Each number is 500 + 25 x the weight over its row's rms, rounded and kept within 0 to 999. Layers, rows and columns count from 0. Numbers have three digits each. The size before them is the row's rms in percent of the matrix's.

# up: layer 11 MLP up, 1024x256, rms 0.0766, rows 258-284, columns 0-255
# down: layer 11 MLP down (transposed), 1024x256, rms 0.0851, rows 258-284, columns 0-255
up258 102:438523508485534466476472453497452506488494510501469481529427501510497507523500514459512498488476524507468464473506535517482497461495525508504498504490499490459475525443479502510513460481481535534516469520465509530505478516489511450569472503476472518478533525526526495456516466465480539526499516468490463475518517484480547474566490487523524489499493515498515500478497519480519520511500497512513461512474494471482502521516507475530507453488507536470492481520484479472481511489508521518525505489523473512436495470485483522498493507496533497488479534503510504523528550484521535449500500544511514532515538568465496482491513529499524452481492504478492486529515472474477501502519521494474491504493518516435509528514467503504504518557507445462509515477509479470508499521457513
down258 100:491522500464478506494473476492544549546473477465529518502489486502532515459487471479493477493471545499470484476496551488508478494507512549431466531489489493520531495467490486474533551473506493535532521531516463466513506486516543500494520525507495518490466465524519485489522531530500476519512507505505478498445501473511513460460511495474493478485534517511516540516520498532520514517493478523491500495515509496496517474490511467477495533507488524502532525497454470480489488493482496489469491505526473541551455540485521456516499521530525535506533493512509520552529531511500520466543512521490508486492546486505471446476457431506486448510527506483506479491473454503524526541491503445482527508508506509489517504511483484495499480463470503488474467552471482492545503450509480
up259 102:465476490485459455473502487492444487449557491482531487519505440494508489492504513526501507493492553491518505492465477486530469470477490485477521497513494548495539523475484477482479462510494498524490465521497505468496538470459493489489527459469464484469509507494504506496521496506471449503512505479488538487485492547534542510535510498505494501525529524512536519470495495509486493480533507505546502517488500489527534473510495549494550517489501489517494516545514496544490461495541485492501492495524455539506520534432477504484487511540491507474513528467489538527515488471493477492551507467525482492516485488496516508506494511477446524454523479538494490483511461493549570535465505488492512478555543465512478505508477478514472480502508513494543482533480489490461475519450512
down259 100:531470486527511497459469534496497473508481493477457502505457513504473496523534507512489518526486548463490491525473496493524515489540498513491504498512542500508499451494472494530483524499509474525510497451512452525523473495461554486498490527494515471480518467475505487510515484523500531536533471504531508464515538512476495476508479494525515493453495488436477510526486509491537503485483499493491460451493492501453485452451507534495461525501527477493515460448504541500495528455493533496490484475519504425492480527483532453516525538543493518509487482476479513495502517516478497518480447477517511522470498513509472531464502442513501447505503522489482554508507590502503508485533486533516526498469492527495517501503499504510479524499493517521461494525483528533486555509490467
up260 106:559478529468490458510524507511498509501509537501466452483515497521483495486535469492498503512449494504487513512488549533526485494547523525510500482517498503474517483537482508453545504443516486508514472540486465502507488496453454479508463480544518479511479494555487483495480521457517531440522535508537541482508492464477485529538510493498474480482493503480463529519456516522494476496448475497491537488441462494458526566459521498478494450502497510553499492511506485489502529510447495522469510509539500505484507498501496521480490531467525513474462457503552510472502506474502471488486504475501493529488502574525510523478495518490498505526481476490488503489545529480481500488527499549524454524486533455521521488485485499507480512467509474509505499473483494498503504510540504
down260 103:488494527487482447547467507538452459487481511509514527527520490482524532456533461491492477507516513510535484470533525497492518474463513473477497484504472500514502500531555447464499465558485484534458517486467515492543482530480505483489496523485516535504500461491536475527472515487447503460498492517577465492459475513513472469523538496493483543520495525478438468502521479483490511507512501495501498512541514531502516503532491483487487516489511490473492464507480515516509454500506454492504519484537483513484511506492508473534500514508498479534520502503461516523505506543496476520505488470489508551452538479483464492492524453505490472455518499501444473479503513463499483512519477462496567504530487531485521538501518463513482500463499454493466523502475499517488475536508505
up261 101:493453548491504516489489505508447478505512541511486512493500481497444498474501485578549516481462488493491517490531463485520510475469522536500506533546487446526485480481485520482441488538520498490478455495505468520521545473522520491459552496501459510481505500496476507486501523511503482484492527535508497455462505516562502497470533483509494501487526483497525506478469487517463509485508471513456481502492458496483523485474530521493457504500527526514534476476510492489470521508529535531508500520486503492497429454507533519518497491450458509484497520470514499471482526480526487531495503493527529464498490488486509530550492482535465583537506511501529436510525493484502449511478528471485478505492489520502524501506530499486511495461500492500510495486499485484542476529468466
down261 097:502475491461501514494494469483477534513519517501521514465522510470466510494466461473502499530506477474516509499515547511493474507488506510464479491488523457524495526505482536441524498503475468463507484495537523497503516500537505495473493484516473504465540511511485480524514536465475467501531520563468525523523463503484531485429503488483535483519537541498466512482546504458483483499505504557506520502512467525501468502522473508502493496489553480506478459529517488497504504493493554474477507492499529458502543505453464511475478505505474512496533523550540509481448451460513519444485512522491467487530502516445478499489530489520482502471509505552538463501499528489507506525460466485478455494476495554512486492534477474497487495526478452486541500504516501504507529530475478
up262 101:484529514535475496498536477482506459525461559486505496489478501528486521486470553493447488496485516518524542518559513473491465512514499432508511485526485528524499560522530516505529495489476484515486498507492487501499446484528541477542509484504521527500508494507500480482505512531524476522482497533500508460519506499484463466504515505519470517514515532467466435477503532503463510541474479528494529497459485489477489488507495525511496513499538451527463505537479502473475459497479509518501481515527501508532452483517436547516559485547482554476516447525458472506497516529492484499511494468538507553560517502480487481522510464503501530493478496494489514489529498543499533495514465461505480493499479507500492477498515503499480537481495494460513481499465491447518485489504528
down262 098:526520533533544496482468501486518486515500475485486534486498533541454481495504436507496468526524522489507551460487534475542533483484481476489509549530519525498470493481488477489482487481530487505497493511511447548483478473483510472523475475494494553484487495508465526454548525519487518524465514470516503473530502541513538498478557514486478506495519496519485531484474507498519525464517499473473515535503496456472467539478479530533515535507461504497523509496535471513502507522528504492511556457540488523537490487554521473530507503489467510484492488477492527478460521478506529492533526471444509473523479475489490527526469499485499507526541559473460477502508497502476478502471501523527509544515487495526528516474483465458472492508481487521524491479517524446495471526486514
up263 103:536516506541498469515469539501487518468530501494495540518465528534486486503467488524536472481472515528451456496530515483478519492479511507464522432514494498522487495456534460499510481536492527520504525446496535497425464475473480519514528493512492519505512470513541486475479511467490482527482503482481467493482496518486496497473499509491540477493523503517454538486504487497485547485524509531467525561475520492502506468421503461498495489515486482490490483480482507497497438506468469498547500456459502478503521508493531512495500528536443492525493543555523486511523487506485550538499481515500520533493508497487518518518474495524464511489493514472524488484527463501498485484494488491529481514528475503444493465471559474504501482470500491521475476461531468487518522491496479
down263 105:509555478524495470506523530472450533469487512543540495473499476502512457507526508478502485562505506488482463468487520485514499473522583461525488498491523472509475497479474500519513503528560517459493496469492467538477461546514503487490498486509456462510470511516487471504491529558515457507483492498497536473450489561470497505484451497465508535503512490519482525520546478489502505485483468481486510504538505530483519480488499510514551469494520521503508510503508522503500469481456460462503458516534481511466516500502503537489475504462528473534491511514472518474508509503520517532530528533514526485519514484476469475467491491525497469467430503470493502508540484500531492459487494463500515479492516485489499518483535509477569518482491452490522508479519521497496521518481490
up264 096:510472452543536504501521519516507533520527492475463459508501524506472518449469506519510522456457516492479497519501505489496522488409499507481526504483496522519472527476524525437512527476499469455543461488522493493517483501493535481509532499474508443494546463506452562500471498482536509507507496548466498536510510507508461478532543532493469465470518467506497482562446529492526516515514517497530514524487489500524496532504530537457494471509472498496522491483492502519501516498539473559514488540497515503500483518498521495507502554550542511541491476511507490514550481530525472519472512504482513501500473491516518509482496531467516495524493503475478529499471505464485504496494508527503504493492485508509487504473485518481520472476557473497523504479532502491515463440468520
down264 097:488511469497476554490465495502487529529496473511542561495504549465486530520505494518477519484490505479499466523488459491468567533507527489469481524462461477425496547431544510493482480553485505436483529480510486526509459471534483497492531469496509485480547529484523503534541533487465491506484460514476487525449491492476483479474509470467522497481492508495515512529519482494509532539462481505474497487469509516520491487476527520497486486533494478468484516510532481506491493489449516512538498529512522505487496506522474473490545474474474502504463492469507478491514494475545499530504499491482474555494450479487513505526524486475498472496467485490484528486488494540505503513527515489491497514461513499510445511499513538521505507521500521507495488516499537454511530460551530
up265 096:485502516518495517494500471465495543530524454480540488542458481464489520492491497513506517549499514500498511481477522518470443513458520505490481545477522428480521478508513507522487471521454483499482497501494509515516519478527528488498482495521529455472481497471535500463481475535495504513473533509477510494542522478525460540509465460513506484463480475514485535518497499507486511498501483488501478527528527540500471500523502539489515540481497487515500465489554476526476481478480505508493563497492422499540497504522508474528482493472503482518509516487495528555520500480529482496521486497542530493527501527476489530495525486461495486488549507538495545514523528543478477501503494507462519455499508460529486520484475466462453479480486437546453498539517485490504490454507494
down265 099:540524468509510533519528533520526498500516470530496489460469519501492505498503482519486498515568498518501509525508473522501486472496504436526506474497492500459472495542480485484492471518480473507539498476497536492500470499514553501532521524502517496488498520566510507503468506462478537485495507521538554543503481527454515505498511489510507525528487488452528535497530490474461524494494516455537486540479528475472495488490511458419508490479530497512476453460475520518506517470494505464501541486475478525506501497545498473524441469535508498498497497496493504511471491496505525546474541532487517524497469484507454467517459551495516488523508510490525518517481477541489487481498521508526503528519497517484476446472531502529463543487489516446496513468518445527518485514485485
up266 105:499512495529466487475457495486488519516510525477484541480517498436500487513523488479500518528501522558486481501460524494504520519508511512492453447514518461474524533469523484526499487473498534502498483487487520531500507483486502517496501506512449491506522480469468522482499525482522464537460513502489452517505533521490497505469538514430481497529477466502459494526484493490486505492533533487487547513479467464503514518513474488524520480536506481543505511488482522496489490448500471479503494491513499511502529533505496541499534533527490588489520519520509487529488507458534477537512495551497502453507489515481496461478495532537550529452514514506457503553534546484486540484487502541473533493464529531478517515463545474478503493543463501523498495509516473467474480480477489
down266 096:491469482492492479518497474512499501542506491471532512513539507501498526536483473532511474463492531480488509472439478550493508464482506500518518478482516535463494456470477503480504518513499480447478509499518467444538478523526553509509497472448500548523493493493529485517516510505455487494508506512487572526514492538526503519524513505541526499461505525477483510489533487488490444489492480533510501484488467497503507521518480483503538431461483466458517485525519508517540498494483533475509527534480492458485517546523519513489479442454504486489488493517498442468448509509471462537497500472515522493487518517500528495518457503502486512511524511510519509500500518523526480483482454506511531470507542529462453500493504501496552495512517499510467455551491511523474536482467527
up267 101:491493475507499503476498496466487448479447464518427506498492534466517443469463495527531497479515519481539515525537522469493462535496504499501481507548510512490516502549514509488513495461478507532536472500482498487506491478493505454541534488528514520498494487482521487483525442531475509526485503443522541482467475500512519494473496463535557463448521464514487481501513504488481512447514519469478501506506509478537528477508456461495490474521499509501515490498465494462494458485515501527534456493505508520489501498489529511473538471517530540507471485500562494528508528482500487492495523518549505500544513462458494483487482513468496471457506519514535503501506470525498467493496490498490496546513518520459521558485487491458519549536484470510459499527502509518527497486464511
down267 097:477493501487495492513483502485482495491469502480488534496502486486510458507550509526528495533484507493526514526481518525488505442529491480454510481529511466516472501492553518472476544478517474539500528484483458493563538467519525507533456503476548521488529471508491470484477488472524483511495507505498487512495488529444562466500481465512519474481541454531529527501503486463514530475525494512480516524523490498486507519517524484548513500505520526489505509512475522490494486524502508490497502527502503491447471496494482490518539504519544576540464501492524505510548483460477491507503530513510440492487474501487522518522503470502481476569528537556486477474491504499555489515447490519473490493472514474508546527463457472528455465487476514524476503475460501505505520507475496
up268 092:483499504508485486512456465469504545495591536481504547509510495520476496469504541458505505488520516486545525514486435435512505481535507445543487486530480514483474524495490489513466530459485486523534495503500489499507489530522518536519495511507487517523497509483467529470516528519555475515480510523523467506506485482522512564494538492482505484516504513499473511481553513484487527501458455490475468488461501494481498517520527444515498513533461507495491496517479469480491483470494479461522521519478491493512514474515465526486458483513469536510490520479496486494493516509511520539527474492431501478464497510482522500501507513518440512473513491473503488521481527508515481508490517503521485503497515489502522533518481521495523507425532548483488477485504494561549506522539453
down268 093:530540465540480577450475504511494478555490510504522514567552531523503419519509508517472509535509538492508477516501497509498484529521492489524478505510484484482471498473483488508506531509496486526558522529494483492514488525541500532503500493515494507492492478503505472497526515460477490478472515463490512483490486455463465507500482495523518511459512552456565454498530512511502488508517473502503475491512500532487569525526487502547515481506515450480485505512476509483468472514518518511516494508499432437518506511465476531487447445478481473555496483480507512502488494507491464499502488531540496513506503485516481473495510496521521492491520500514504494467506533475494509509520531502514537492524487485552474508507496480519490513540531517503501500505551490461540546503526524
up269 117:531473516517456473504524511501522509510530526490510533520485498475442523525485475477493459508469488511478541493542491414485444537495540475513449492498521524479509491539472470456495472478494514473475488472459513535510491465496521548537518465525518497486510486545510511485528515481503520499494508506498509501504489495482474517520492484488467493480476490477510478464485493525523491500537511490509536459523457495503520485543481558483489496516467538518498506498490508497479478470505513488509499536565464469474512468513497512541489453477518467484551496550481513544542503514528485457460502523484494549540474497474536505537514532485534491501500467487489495506447476528476449520500508509456539465495530493470515503473484491514470527511512473519503500503522480495497469529493495
down269 109:537491499471465471469457524499479504479506515479490457509432498512519448498484500525542538473524517521530529522489508526525529551488498527520473497513466518452498489493526504513514516461524508500478472495513502487515489468532509486513532504520501442523464511503495501475496508451493509493481503494530510529505472481516519498472526518474545533525539509515491543462480521473456482491503481516507511434517533478525530469523532489473480469508518523500457536504488528505482473433513478505496548561509485524539518539492474511528524510487510461477479469508487519450541530474512479464503493464519486501492487500498481498477483505526500541483470529496509471498544522491500508496513500502524499494505532538512527525551499503459514509459523447518489470500457467484491551504459512
up270 101:495481516513535477484497532524531464462517520479521509488478541544482506494500518511468490483548495499494524474513487491454484493494501495475460513539515498475503503464525510511492492482461478540527514534552501466469481526515428477519518499504469524512486463511497507524480471539471535498504496492504568485501484495480500496513499473490540522486452479461519488454525499537516475486495499486519514503516477492474491496501501520477491520469488534478500515483479514498507498482498499537520447475472481469469513517546503476528509478517490542483480493488494523528513547492516516501510546479488468522556490519518408513522514473508505494526493477517496472426483496527508499504520526487528502465467519491472481475474429483543533519538509470460521515495532516473455553511491526
down270 104:519520502476555507510462482493487493486509514543518498489506469490493471517448488488522480470475478491527499508476509491466502507490516488500500528504506521475499531493503474544482513490459499507473516480482505516491513476500522451520498562434460543497517552500485530446499499535461493496473551514476526486492527484487501475549473488528461470462546518507537520470502511512488505495506501517478510517441475519525521511494468493501542520517509475528470546497494525468501556496524492501498456503448503524488516547547440511504503496507562520462529493460498544506496482471505525498526511480505498502508507507468488507516558451467503513504453484510513534468532491524553509504518503488504518479488491533493495481492517495451509540475492471520480533444510490482504460509525530
up271 120:519507492466493484517436513464517513503499566502497482523547524509503485485502540479510531543522507534528477473506522496492458472492513488484483553501493487524505497501509507546451471529499487498547486515527470533530527475517515455488490463439552524551507511493480511467464502500455512462479501467481432561520509551474486499488537499501515477535501492479510515486454497520488516509487500508464484540529503502461497510522515456488513466503473513510488516479506472488481525468514503549503494522482491513471512508495538535540539501502513522496532519530481484499535469508543493466477539496500520560445484486530490523477478475476523496518525500498529463504513503506491479525446509480487483508470502524494477542490478530536490500505499509487494507459461492495515482515520451
down271 111:560496531486552485466505519492496496532503560458505484516540499534517460519495511519479466483516464517531478480484466490476484518521470500508501473459481508488513502513513498503508500486512524514538500471518475494482540481483490502521474484473485533491476475467477501506502519511484510474496496491469527541511504550508473486506493499522466498447476480522488524513532516516505525519506537475521466469484456502492487453514524454481511516493535505458516499471500511493480489489524524488453433520494487504451514502473529527507456498507517548471588483502482528500451515536495482457509500477449522527528478489530507501499472488536525470529480532525527535506517495517510491484445527508548454486458510496499477543513524507481475482528531510517559496477511524515500451481518503
up272 102:535537490503467492496456515525486483476527472468509466541500496495470518498499504464482540511502512513528474508472480471523511569504525509525524532481519461532522470516532497463537515490512530508495479497479478516505483458488523524513507478556516520523489472482445530483481490509507512549480482479499478519446496524481493537501505500471477522470508491514534508493460533478500499529466504507492453513534495465499474543541509539483485504460511510506439559435476524523473498455490496484529528480502455473453462484523539514493501509514508460484486501527496508529470513521513465508506527456510492527507474480551549502506496517467498538538469518461508496515514485527471494478496470525501496524550529491525487478533475481503502521534516485502505505531485511526507531460469531
down272 102:538516518484484505519539505498495516516522515455489501536492532552453509511519463506499468472504524465475487500499523484488510550524537529516478538439500480479520531456495520472521491500537457524489476505480465495462516495502535526473497480526523469538490471476478480496482496493510500524496501506535538471490480481519514474512453446516511493500532513523519485494520528528518490504523474495544476475519534508504523512495540503507458488537522513516475488522453478471536471471469473492511553515480523534534499546452517472491490491528479495538485486509442473518511476492519521501522444488518532534539512472447449491529520514473516468538517507489474500512516523495453527483532491514478535529462477493484440480504538533499506496528498465532492482499472490527514493521491492
up273 106:482520511505500493522476525510509494523521491536522552468509479499482496469512530513475519482492491509510483508472518544455517474488493516446485517488462461528449467505488489436466485454506497455512504504497494524487506505517498488480457516500523495518522443515497504491531534450518499480492553454515491523522528531502518550514499463495481514507494521478550500511498468486468460483488459521502465491513498482501463548496449514511526573468477508541501448481489524528473509480477475494527514482504533457543548476530495519504491510501533483533490496475498484493514514505530527513499503499498523466451496528531516493515467485496484519487481551482528527488496502492480460496487522538519520520498526485516599479491485517518539513518479496474546485489537491521515503514480486
down273 105:540487528473528490538517441464552540467499500555501510464531498515481471510478477496496479504477506484520476522495527482498533521535510517488472515469545474509468518493450508500504475494493497470519499531476485497472470507468492477500540490477516549501518473508519451509505495490497499478504532492506487468501489522563507456480448499558525540490534511514558506463500485536508526531511501497496461464494484496499473519513500518496516574515539465517544509457466484476544489509474506503519513470505499477524539503535484484460483514534521472488552484486496484526497498501495567508487490544513505459481451513504535519465513510518533496488521556502500490479512502501490469492488530516537510486526534488525485496523511549476521496495506500511507511501490517440478476529478535
up274 105:545498535510514480490510486525497493481510503508528514488469511500505507548540458515487499524452498488533500463467475505516492524468496496491496490528499516478555485502498518515533485533462504530482463531515482474534542534474513517491523517465530485478539510517538455479498495495520508460450481469491466505447500467527508530511522455483529491497521473506528489497524517494537501498481478470527536548475498550576479518491519456535534518489482496477492525501489462464507481508500487518541507498564519479485539496444493534528525509528465532539515557519480495479474512482546527509495487496495545507451536472470452508484462511502504524486541506500509499458530509529504504490538477502484516488509500500517543528462482519494506476509504459488492519508493496529472526530492521
down274 106:459463513466484511507466523525551483501471499514523510478476478495505543488496501480500494467497521495495491521514471511533514500469463484508545486505507500546517550517524496478534507476423534493533528484528480461488509553497512454464503529517508508547478514555517500512481491542566466479492513552478535463516526507506502501462462490524460472482496526503490457461556470528475525528466505501452507519499491473513513526516480499535503496467478507484516507467457526490508461487531485477547504520524481490514481536489527523542515528512498477489461533481484477476492505519511498544513526494498475467476539517508492478495533532479538531533494471512489521503493492529466481480532490495504487476503509498530477465489553486540519494479513514507510533523500453503509455517531495
up275 106:539452515520557504517500455505525496516454509529500488471529444482526519479510491495482531519545476436468500519480537503508517535461485474505515507501513488466483487485453523499495530486511523504519492491505480469543489500481495488474497491541483499472501505497490502536512493513493499495503509512448514482553496516483469489486525492510496484505509489540495528526516505467505478514451516479469505501546512480466510500497496481479534493463487459490472414508528483521521495429537485540488504464492506481459467506494501510469506472504466482470481495478530483469469509555491525458523470516520467505473557533504500509475484510475485495500500495514526515510423480475498448513505481530487526472510511512474501472524509431446518500477516489537481494496530518458530506484510484
down275 109:540471479524464509512485554463569534451471501489476551526496477481533528473525485514503519503509467432491516476505459485501541457480478509520493504526523477468464501519521495487507515511492522484480507475532478520498456544524516525473462489481518489541500507501520527481501531514503505489508479533491539493489533461466499487504459517495491500487529494496487484484532469484489517491530484467469527481504555497516507485523529469491456467487488520520519529496491439494469477493461476535511555499524476471506520494482473513478476490485513485444491519525522501448502506493554474494473523461505506530497536525479499518497532507514491471537490488504464437500481489526506485493489478536506531501451506519512498512469527521556548498517505506479521493507483507470511473476452540
up276 104:533514485502452498554492529529512484500474551503513486494538520488482499533503516484455491493533494453442521525528480493490486530480516493494514530521453478463486509485479502478510465503465532522522483485516444544505512509480483500474512520531456467485489506515541445528529464443512527510459492479483480488516492458489519444492472532549493493499516495505465505469492536525496483506509482501526520505485478564478516506459499437480546523504504493498501474517502526450514508496469461477522539481533506521514498497555521498471549460517518479462499500507467504502503513497491483477501503501487492522497519541530477482480455536472498531511508475500524517435483519451497499499536501492469488461486503495484503510493497489502540500534490504521495478526539483552500495516527452
down276 106:520473507557485469520468475509508511508538463546513496503507509470470555497503526515527509492494463535545470452531493518483500478504494493507502458526494498495503553530514511512516509525500521496486487454484543530533495487498522487500480480529468459514479545512496510518468478483513479513526529465487491450478519493537473530519493508530487522507504485478497494480516503526459495528504546486499484497542515515513536531565509516463479510513474515503490500529508473492525507506464568480464503534530550476500521540556527524546503533452485504486497508509478510514484434507513509519498539484531500509474474518489549545526474514465484519528517506481498488514489531506506515456447541490536463536546506514512509510483501490496543497516499505491446522464500467481490479488496468
up277 105:437466483523491494484496503481550524522473503474446472448519482458503467520478456501437519511492476514574509476491500488511501465481498505530531477502456523521501484502507463501520510527485528509488462534467492484501489511529535503476466502499511515522470456483498500493480483541491520486475489501498511505477504438526502527487559520534497511502518493478475497481478517521558512521477511514495481528522457447459548514460486508517478496510531501520468504490482521469472503478506500501521493509530542506481502540524511543523519508479510507542515544535483500541505517469512481495503532518486514511496508493487503498529527525540504506496513481504528521500503520480485553514524495513491461471496499513543531499496554468475489436494489502471495542541482492479452483456510559
down277 102:516477508470481510514503465499465519516508482488471526489562501504508510448489480535494535522488517493526507461498478496512527506516485473492490519517514489499490510487474501502491518545468501443543464522505494552469523472492469528537522487517543513510506523476503532519507524498535529514489483502487545508487475529489510518520519452476498502515522526509526495491474543472514510469530478521490488486535499453528475496473472469534500453483469498519503488497529486454497507497498496466489494536474499507488472514443522524461543480457531500464533511538499525534525511514545525539521483512471518514508493462467516472494422478520507543470505505542476520526541434478537503481491510463518486501536501473559503546498539503515497482484493483483487460471504466449503494470529505
up278 100:556473545481558461511488518497467488508542514503500501497493503488479504478495464493485506470492493504496557484510497511471514480542515505517522518476497506447485499484478545485467537504524518524463500484540506516475508502498512503499459512498506492498495494458482495507464502509543498495452509530496489540516511510501494486553494513502514536516534515495509520508464507489510468516508512544468513496508506489506512506481507473500489537487506481504445486422472508450469504497475491451436485519526497585481467483489458503553481464557521487479510535479477474524465505513539487504538467504530525522482497489501562529511488495486522474475529526538506496480502515511463499512463456541483502528516524455465462496479439500498497495469503527527501490531505480511520526532477517
down278 102:499453542515475488505541509495510524466518502498518488545519466494478510506518521515506492475498476523522497515499528542495497487505520470529499498500521515486510491552523505473497507490502482527483515493500559475468477495562529513482552499481541517473500498494463512477511533470499511517465504490497477569497529543472559503491517480497506519524499474461516503466495511466505544493516493465500519500553534505503470482517485519501489475528533494512519436529495529495520500519506506511520496513500477568492514456510480487544512475469506550479509481494483550487519492495547503500482517502508539484523497506506524536515516512460482488452534446475500537445536513474506543513516536510514489495534487537533505544521484502511443479481484551464475527534504508538478504518558517
up279 095:519501499473508491477534465511501500496511485529512494495489489532515491461488475508506534531489489538504509474511495514480477493504494538477456453501511518512513469526458472477479505516495463496508497547521496522483515531461485519499530517437487501484491473487535452508473502472543478549463505497491492507490596522522511537503483489525544505523521508506524491501464490543462477470461487502477489479466489480511503520487528472482493507497476548479449500529500507538481558477535485504520464484537497488488501510494506569528494495527453548480484508503497534451526503551535462545469489502465507499522496490498537471495472493495500476491510520516507478503497506484497455528484519443486478546481494476518497490512500553556472504486453536507456511477520507505487468486533490
down279 096:510466488509591458523502526538486490507518444482512518519472526523494545488519514525502492516516496458495505489549482495510507494524496509491555430495495528488513457518528474485470453506490516522497481558533451485482516472521458525494506490504517534513522490469482493477551496523513489540501514491483532475556504498467516489495483486499502508482499511510512502464506475530495495497515505519508520515511530523485511486524478500493484557511508492519496481494478488503485512502472475559520441500484459497503450506535531468491496519494561470542467518510523467497472486497489509490487539487504519549533493497475508521516460506525494530477449480503509480488487524514454476526531503434454476484521540487464527527488500514499476517501470453501499521518510524498478501488438492
up280 099:504496507528502492532491522488500493546496482524473511516493473559476461485540499478511481506504498503543489531517479479539502507490490477523487492511478511448528494488476454485491480502516448494580515492481502526513518448485520506524463563518483481517545495523485535446505481514529507493480500505490532520504525503497469476488498518558505493482521487494492454500492506470481517486482486484515463523538483464480455512521443483500515499553520448460481481461453481491485522514535527561499455520450504460492493487505490477483466515509481536501522517450516474548501514465480465488481511490547515544488542516499490523511496535475490478469510523531490505455511507533516538484505497519482463537496493535511490484540479480490510446468492498497484530536518517493484503489500514
down280 098:518530538454532470523536476507472484532495503509537521511523467506529517462462485471455441521529496473528486512508486505483495485458504518454519543506515462522493484445545475461529466514494468500511533513473520475494506474498492536443495481480452485519511488462496491499502502512432490472533500495534496525550515521482481499523472438495528503492497493508524518497499479514502508499486502485492488537541482495524475489496469506477484492506531476469496466458534466538474482503504466485476482544467515488494530519506512457503528503471499489530493549533482509530456482508502525503518513473527523525509499521503472505495499502463460478503532517477504436481482493515520486497505459468453485492516526478545520473522482492507513490442569490532511462500488490511536532509500505
up281 102:483522523546452526502448461530493503524480500477521544517519524499515492480520523487508466514459482496491527530456484464449472489528496497487512507488516505487502494538553529495517516536506539508551474524527480519495512526534460500488485497513550502490506485501484479529493491506545470476497517511519499489522530536501479510533516490499530523511487504460451495474481541479479487548505570473519490452455510548515562526497503505513493492464497501492492467483482494487496477552456464499469544477466484466497475466540516538524508494483527478486497488537499504483500470508510487473498512523523531531518541479494495471497503559479499523481537484484518526447488476512503494503513510500503481490496460456496494479472467490564473520444517496499511524490503493515500537505557488
down281 099:468483481465532439512525480505527508495502483495490446528504471495524504497501522497545483467475517559522462502508462515488521485513501489461474548509491480479478513504492487513465516527443472517501530456521497479498508514486512466468517486460440494531483464467458511515528520453502506538502513448540498495525500500461506474502472454504531506487476512477544501520464498505498487510500545527532485492494515497473506512475508544523529535503461501524506491514529508509468511478472530540499488483481456500526496498501473468515519496496500521524503547525529537545472463516494529524497499513440496510460506484469456471513493462485500525547501473477489453495473510475512502436507486540471507489494500501501487525527515468553478471500518491537468517511481478543484530469529482
up282 104:478502489503497505480498459485506486500549508525489499500488471517527481490502514475500540487536484491488517497460487493533468522517482502505508512507489496495494526485504484513490491523490516526529519528536509537494499519487550448465483490472524493516453488509489568532533519520453487481514479508477465505482483485508522530486501492518508496566502539513458509505489556468456471548533456531493484540510497510486505472498481541531502512480497496524499464522491496459497450458584508466492455528512457531490455545511493538510548486494492501515466533489532462487482509492488523474555504529493498502482507532522536558490510488475513508472494526543491503470477547480547508542502502484476477486518511500461497489503490483465499472563519508492490522507477517461530509466464495
down282 103:496460503490466493496507505471519492487520537489473485537479522531544499529492515523488514471515497555466483481524481531498500492492520499474498503533458581472488456491496460475502482478496514473462482501530517483461520511493488483477532490514518500519528528509485496521472458507470506508510482486501535505433515465530515502536514525540573506505491529496505486522515518442509491503534489539515477493472483525485554454509505478487557462479492520504489504510467463482494479476463498491502489480476492518515501497513435495514527469505514492509475502480521517523516486525522454502503506535565500523480511496463469508532445484496481471510499474501473497449514488483552508512525533470524501491526542511501519501475503443486501461492522510481490472524545497456522455499466466
up283 087:498499462510544476503503515466551485456514531493448489496494496531489462500554518512434457515483501496498519504475486521511494424483445540504499458502493443501499524558524451489491473491484505500499506502452510452500479521467500481491523489487495507508480496505471520474463467529522499503521470486513528506518483534528526531485544520512479471523514443478500479529482509490525487510502507488457541491483481478517483488559510476499487477514480498534502463479504514534519476514491484513493525507456511535479497559486527539538523521501487456556515483476454492495517482518507465505497528503538485542522496498496489484522455542472549516504502475497537486499502473505499511487508440485507530478505532493533505514506527518543527512492514473515501511478494541472487482521465496
down283 095:518465490547531524452421483480490466495489497472514524505497503466516514503509513532505492465520516504491523491471464534464540478517505495507469485489494451463522524494487515500487492500489495483525505493521512467477461488462539517513476490534479513476473523493512489494507491531453454526500481535519488522510457532523550488483517456516547539481470513507529451480487495497552530487511478499510475461490476498508515493508502512498502518479505489522514496521525516544494533496482483560443505488513527456488513462529525488505523503527450497523475496486500499476497487471497519538509481529491498462450484489533506481521542491500508512488540474443510527543495515507510512469510492457544521479467503521505537498549530501516504520486452548463520518533490485554528487536506548
up284 106:513558504519457504500490478484519516498462493518500481495506502486552512500508472492503491489494490522484482515485542510510529457499513548504541479486478521529495529507512490523542481490492495503538494509485501493531502479509449484535500515541463423489463506473503473519535513510454459476478471493488502444481514525532486500524498539501525453489496503528491502477456516484467548485437497534494536482515506477465514477488505482524520497540481521484478453478497534491494515488532492521510465508498487518498553508503515544487489493521522551512486504524481511519482508506512552525527469489464480474480494541516474468449462523524503524481556542496509550511505478510452558515504452521518518501502485480469521509524478511535483527497487519516451510510434483523503498467487480
down284 102:494499447467542480450490470524534470477518545485493452501508504495492528504488487482552512500489520484514523535510459522539465518514514469517509498441487472428493502533518479509449471505494510516540490445491512467487482499529529482518518458528526486539543493517531488500500487522519502503514518437494543534488481493478510481470478481515476523535484522488492515501489501468532527512499479468490488562498494478475514473521526480490500465523494541512498507488496463498479523517505501489453511470522489478507507491521506521551481508487493515485470476549552541522488515490518495490472446508469463484498478503461496532487488481490501451507501513537511434491499499458477507493487468488497502540454522526482479475505476494521483492476510516495504500490534506562480568508484486